{
  "n_layer": 14,
  "vocab_size": 1531,
  "activation": "geglu",
  "norm": "rmsnorm",
  "positions": "rope",
  "rope_base": 10000.0,
  "attn_scale": 0.177,
  "tie_embeddings": false,
  "init": "uniform",
  "init_std_qkv": 0.04,
  "init_std_up": 0.0572,
  "weight_decay": 0.0,
  "batch_tokens": 32768
}
Each number is 50 + 12 x the weight over its row's rms, rounded and kept within 0 to 99. Layers, rows and columns count from 0. The size before them is the row's rms in percent of the matrix's.

# layer 5 MLP gate, 512x192, rms 0.0593, rows 493-511, columns 0-47
108:46 70 58 78 42 35 45 42 53 61 30 31 68 61 49 57 61 47 58 53 44 27 56 34 49 55 40 71 73 64 46 51 43 63 55 58 55 55 45 50 66 47 37 49 46 57 85 37
100:38 28 36 45 57 47 55 71 34 54 57 42 58 27 30 35 34 44 73 49 56 58 33 67 44 70 55 68 42 59 41 70 50 55 52 66 40 30 37 41 61 35 61 57 65 44 60 65
104:52 52 46 70 52 50 61 74 54 53 45 36 65 51 48 47 62 40 63 68 32 31 42 32 29 48 42 50 37 58 62 40 66 70 60 61 49 47 62 46 55 67 59 56 62 20 66 39
094:34 62 42 35 43 52 49 31 42 63 50 58 49 77 72 57 48 62 68 52 40 62 47 35 73 60 51 37 58 69 66 43 52 60 32 62 52 50 45 59 42 41 49 38 43 51 52 45
096:65 49 66 38 35 33 57 40 48 31 36 44 41 47 53 59 46 47 48 56 36 48 51 41 34 61 76 65 54 49 65 60 53 62 57 45 55 66 70 51 30 51 72 34 49 44 34 60
098:18 29 42 63 56 46 48 38 49 60 73 44 74 58 54 43 47 41 49 53 38 58 61 44 47 29 43 60 36 33 51 59 27 54 77 54 57 58 26 45 48 69 47 57 62 55 49 47
090:43 31 47 45 40 32 62 79 67 45 47 53 42 55 71 49 64 64 55 48 53 62 77 52 37 61 46 84 35 52 50 68 53 57 51 44 40 66 56 42 57 30 37 50 58 70 57 65
102:57 43 54 76 55 37 42 48 48 61 64 52 31 38 53 46 74 51 49 48 53 42 43 38 45 43 49 77 45 57 80 43 55 76 28 30 58 38 55 62 53 34 45 51 37 48 48 64
098:36 41 43 54 47 56 36 57 67 48 61 47 51 54 44 38 58 44 56 26 50 47 36 53 39 56 49 23 42 51 54 47 67 73 53 53 34 50 40 56 33 40 40 61 54 36 54 56
095:55 63 72 56 35 42 67 39 53 39 55 55 43 31 47 57 60 51 43 47 58 41 39 47 31 53 79 56 40 65 81 45 42 55 43 64 40 73 62 68 26 35 40 58 42 46 61 40
095:37 54 76 55 62 42 48 40 64 41 39 53 65 58 43 52 73 39 35 45 47 39 42 45 43 68 60 45 45 31 65 58 66 73 38 54 57 48 45 49 43 54 57 51 42 74 55 73
103:69 37 77 52 30 48 57 56 66 36 26 75 43 37 63 36 58 46 53 63 75 62 58 44 63 43 65 64 63 41 67 51 46 36 40 43 57 49 45 53 52 54 42 40 42 65 29 42
101:53 68 22 38 48 61 46 67 42 55 37 47 48 54 27 43 54 56 44 53 43 51 44 44 50 33 46 50 60 46 57 47 47 35 45 42 56 48 48 37 46 38 60 43 42 47 66 58
093:51 39 36 30 55 41 68 43 78 56 48 33 28 36 42 45 51 69 50 51 59 45 53 63 49 42 57 28 54 64 32 56 34 54 37 57 79 48 65 62 64 45 29 45 57 45 49 55
090:67 62 70 28 75 59 32 43 34 48 54 51 68 35 76 48 44 34 48 58 70 41 61 45 45 49 62 65 39 68 39 46 75 26 25 58 55 64 18 61 49 48 51 57 41 52 41 44
102:63 64 35 38 30 51 22 56 26 36 61 48 55 45 42 29 55 33 75 53 39 49 60 36 40 47 56 57 56 51 51 60 29 62 52 55 55 32 58 62 51 48 53 61 37 32 48 53
096:66 70 71 56 58 73 47 56 64 69 47 54 77 37 53 74 47 39 51 42 40 59 58 65 47 20 58 60 71 58 56 49 43 56 59 41 60 53 57 45 50 55 61 63 62 60 60 45
107:28 54 49 56 54 50 41 25 50 42 77 39 58 53 62 77 60 54 48 56 54 44 50 55 37 56 58 39 69 60 51 42 50 49 36 60 45 50 61 37 67 60 46 33 50 48 67 64
099:50 58 33 34 61 52 44 63 53 24 44 34 47 57 84 42 61 70 52 44 39 59 46 33 72 41 58 47 58 37 28 44 31 40 33 49 54 64 55 42 48 43 69 59 41 46 43 36
# layer 5 MLP up, 512x192, rms 0.0551, rows 493-511, columns 0-47
109:45 57 46 60 48 46 45 57 48 62 59 44 60 71 46 14 64 39 68 33 31 26 63 43 47 47 46 66 54 53 45 56 57 62 39 48 33 27 50 63 37 39 34 54 41 44 36 49
102:24 47 52 59 35 54 73 70 61 32 50 48 53 50 18 53 43 65 64 22 47 59 55 77 46 54 62 56 25 30 55 42 66 45 77 72 55 52 39 57 51 45 71 53 47 52 69 39
105:54 57 47 50 62 48 54 48 43 51 57 42 57 57 54 33 70 57 23 67 41 40 25 60 47 42 45 35 22 39 57 47 64 42 46 30 57 58 32 34 49 35 41 42 63 46 38 41
099:38 40 56 57 69 60 36 56 41 51 43 52 48 47 54 52 41 73 39 62 61 70 59 41 51 69 31 37 71 52 56 26 33 42 62 68 52 58 52 54 53 40 67 62 40 60 47 48
093:49 44 64 65 46 59 69 70 47 67 65 46 58 44 52 46 29 63 56 64 36 57 57 61 51 58 42 53 76 64 55 59 73 65 37 52 33 54 65 34 45 49 56 59 71 47 52 55
104:58 77 55 30 46 58 67 51 43 48 42 67 61 24 45 66 38 54 39 42 45 31 54 52 70 48 48 51 50 58 59 29 51 59 34 54 43 46 55 41 53 53 48 72 54 67 50 54
092:49 49 69 54 56 50 52 45 34 48 67 52 39 52 70 65 62 68 87 60 49 57 36 48 62 39 69 35 31 53 66 46 46 58 50 08 42 60 35 64 61 64 52 76 48 47 32 29
104:73 30 38 41 29 34 51 35 47 49 44 32 55 67 51 52 37 61 46 62 51 59 60 42 75 45 51 69 55 75 66 62 67 44 63 42 39 40 57 40 33 76 60 71 22 43 48 51
103:58 72 30 61 57 24 65 44 31 55 56 45 55 58 57 51 45 66 77 56 40 58 49 48 42 37 41 73 50 44 20 64 58 37 56 42 52 45 47 51 47 48 48 49 43 36 68 55
097:52 73 41 52 31 56 52 50 40 45 40 61 59 27 41 44 37 58 62 33 46 49 34 61 42 61 51 22 53 68 62 35 45 39 57 44 59 56 56 46 67 39 53 73 35 63 62 34
100:49 42 49 47 63 42 44 68 73 54 54 52 58 29 61 61 64 44 38 42 54 57 39 44 56 45 50 63 60 61 44 46 51 32 53 72 71 47 49 42 66 48 39 58 50 27 75 55
100:33 45 70 41 44 38 69 45 39 66 32 69 62 53 61 50 50 58 55 42 55 36 51 61 16 44 41 44 41 50 79 55 26 61 57 60 72 56 28 38 71 52 61 45 72 73 35 45
104:42 52 45 45 77 41 46 40 32 48 62 46 54 54 40 58 69 36 53 50 54 60 66 38 46 62 56 52 28 40 32 48 65 57 45 43 61 48 56 65 50 46 38 47 49 41 36 42
095:42 51 35 56 61 51 72 69 59 55 67 32 43 44 59 54 49 58 61 54 50 41 62 38 58 50 50 72 29 66 45 46 46 33 47 55 52 42 61 34 50 59 46 47 42 45 70 58
096:50 64 28 67 18 34 59 53 65 50 61 43 93 76 20 32 61 34 30 52 54 30 57 46 53 46 61 42 39 62 51 39 49 49 65 66 39 55 49 43 49 50 76 51 37 57 30 49
102:64 50 66 52 57 66 67 61 34 54 44 40 64 51 48 54 56 41 51 46 17 53 36 62 35 34 42 48 58 52 37 40 48 70 45 64 54 51 39 46 54 57 59 32 38 48 73 32
085:46 53 47 21 34 38 54 40 50 56 41 39 51 56 40 55 61 59 43 48 43 38 51 30 37 61 45 44 60 55 53 51 48 47 58 58 52 37 48 44 66 44 43 42 61 39 60 33
103:46 66 69 61 50 53 51 49 70 38 46 46 61 55 43 58 60 54 57 47 51 57 50 37 36 66 55 59 53 65 50 76 73 63 61 53 41 33 31 49 38 52 75 56 68 48 59 63
099:50 50 55 37 78 48 76 28 65 41 32 43 45 49 56 57 57 71 28 40 60 54 62 61 52 58 54 51 45 35 58 47 58 37 37 26 69 52 56 38 42 62 62 60 55 62 62 47
# layer 5 MLP down (transposed), 512x192, rms 0.0573, rows 493-511, columns 0-47
100:41 60 66 59 62 57 62 42 48 53 38 40 32 55 68 33 53 47 50 46 58 42 41 60 38 37 78 27 32 57 53 50 60 39 68 40 50 64 46 71 34 68 24 53 38 41 70 51
105:32 72 54 46 50 68 58 46 42 49 56 33 50 47 50 46 47 54 24 34 41 50 41 74 60 57 61 54 54 82 61 49 43 40 52 52 45 49 43 55 47 62 55 43 52 39 56 80
102:59 56 54 49 52 45 72 42 39 43 44 45 57 57 46 37 48 58 55 32 56 50 72 41 75 30 48 51 50 40 63 51 70 27 40 42 56 35 42 68 52 40 68 48 60 56 58 61
093:22 64 57 43 51 40 56 52 68 64 46 62 49 72 51 57 38 63 65 56 28 58 63 70 62 66 47 52 50 66 51 46 45 40 36 34 69 79 41 68 32 48 47 60 33 59 59 38
102:64 35 70 51 40 55 53 30 38 42 46 37 52 42 62 38 84 34 50 68 60 55 34 34 54 45 50 42 60 31 35 42 47 45 76 53 49 54 39 40 29 49 62 36 52 65 41 37
097:55 48 28 44 45 41 60 62 52 45 60 37 48 53 46 28 43 52 36 53 35 57 48 52 60 63 27 44 52 59 60 77 68 24 40 51 42 34 57 55 42 50 57 63 52 55 39 76
100:72 54 38 48 54 31 34 38 43 54 46 67 49 53 26 70 41 55 79 34 69 82 57 48 37 67 58 67 58 31 69 68 59 40 37 50 33 63 44 61 54 44 54 58 60 72 53 42
104:67 46 46 38 22 62 44 52 50 55 41 41 65 38 36 45 50 60 59 61 49 44 41 47 62 52 41 62 47 58 71 43 73 35 47 39 49 48 58 40 59 54 49 42 36 61 63 49
101:29 47 67 50 46 71 47 59 43 43 48 51 59 36 50 48 61 76 42 53 26 54 52 54 38 46 51 47 46 41 54 85 55 74 45 31 42 48 56 39 23 45 60 36 47 47 45 57
094:53 34 22 51 49 43 39 50 62 52 36 48 48 39 48 59 38 50 56 43 52 43 32 55 70 56 57 36 58 51 51 34 61 49 80 68 57 38 46 48 60 63 69 54 48 50 34 32
097:33 65 42 53 61 60 47 35 36 51 31 57 50 63 43 70 49 69 49 43 41 61 50 45 30 58 41 44 52 59 52 24 55 51 58 34 52 46 37 59 40 54 54 69 68 61 42 77
098:46 61 12 41 39 37 45 40 68 38 64 47 45 31 62 54 67 34 50 44 30 39 65 40 55 63 82 55 65 50 47 27 56 36 54 64 44 40 39 59 50 62 57 54 42 30 52 60
099:45 43 22 48 46 41 45 34 68 40 65 40 35 63 38 47 37 51 51 47 65 41 36 65 65 31 44 41 58 27 47 49 70 36 35 37 37 46 55 24 66 49 41 35 55 36 34 44
098:42 55 42 67 43 36 45 26 35 41 43 70 53 61 53 48 54 44 39 54 31 28 48 49 49 65 60 36 32 54 53 30 70 40 70 32 32 56 70 84 51 56 66 43 38 74 58 56
099:22 39 45 57 57 48 38 53 75 31 54 40 35 60 69 41 35 45 32 39 45 42 51 55 55 54 46 66 50 69 42 44 50 47 53 37 37 36 33 38 59 47 62 56 14 52 49 57
101:48 66 56 51 49 35 57 49 55 50 49 37 49 33 53 50 47 52 48 56 57 48 22 53 67 48 44 58 64 42 63 61 43 40 63 45 44 34 32 19 32 44 39 52 64 48 55 61
092:46 59 53 48 56 56 40 57 37 56 28 61 89 45 36 68 64 47 46 54 58 47 57 66 70 61 31 57 58 56 67 46 58 60 61 48 40 67 52 55 54 59 66 54 57 35 58 45
098:28 49 47 56 38 54 56 33 63 65 48 58 40 63 49 57 39 46 50 50 64 62 56 32 65 33 37 69 64 24 60 41 59 37 51 23 61 45 34 66 38 36 52 60 29 47 48 35
103:70 61 38 44 45 76 51 37 50 39 45 32 50 22 71 40 48 48 65 70 41 58 46 49 50 67 58 63 32 54 46 41 36 57 66 42 62 43 54 59 41 56 38 48 65 34 54 60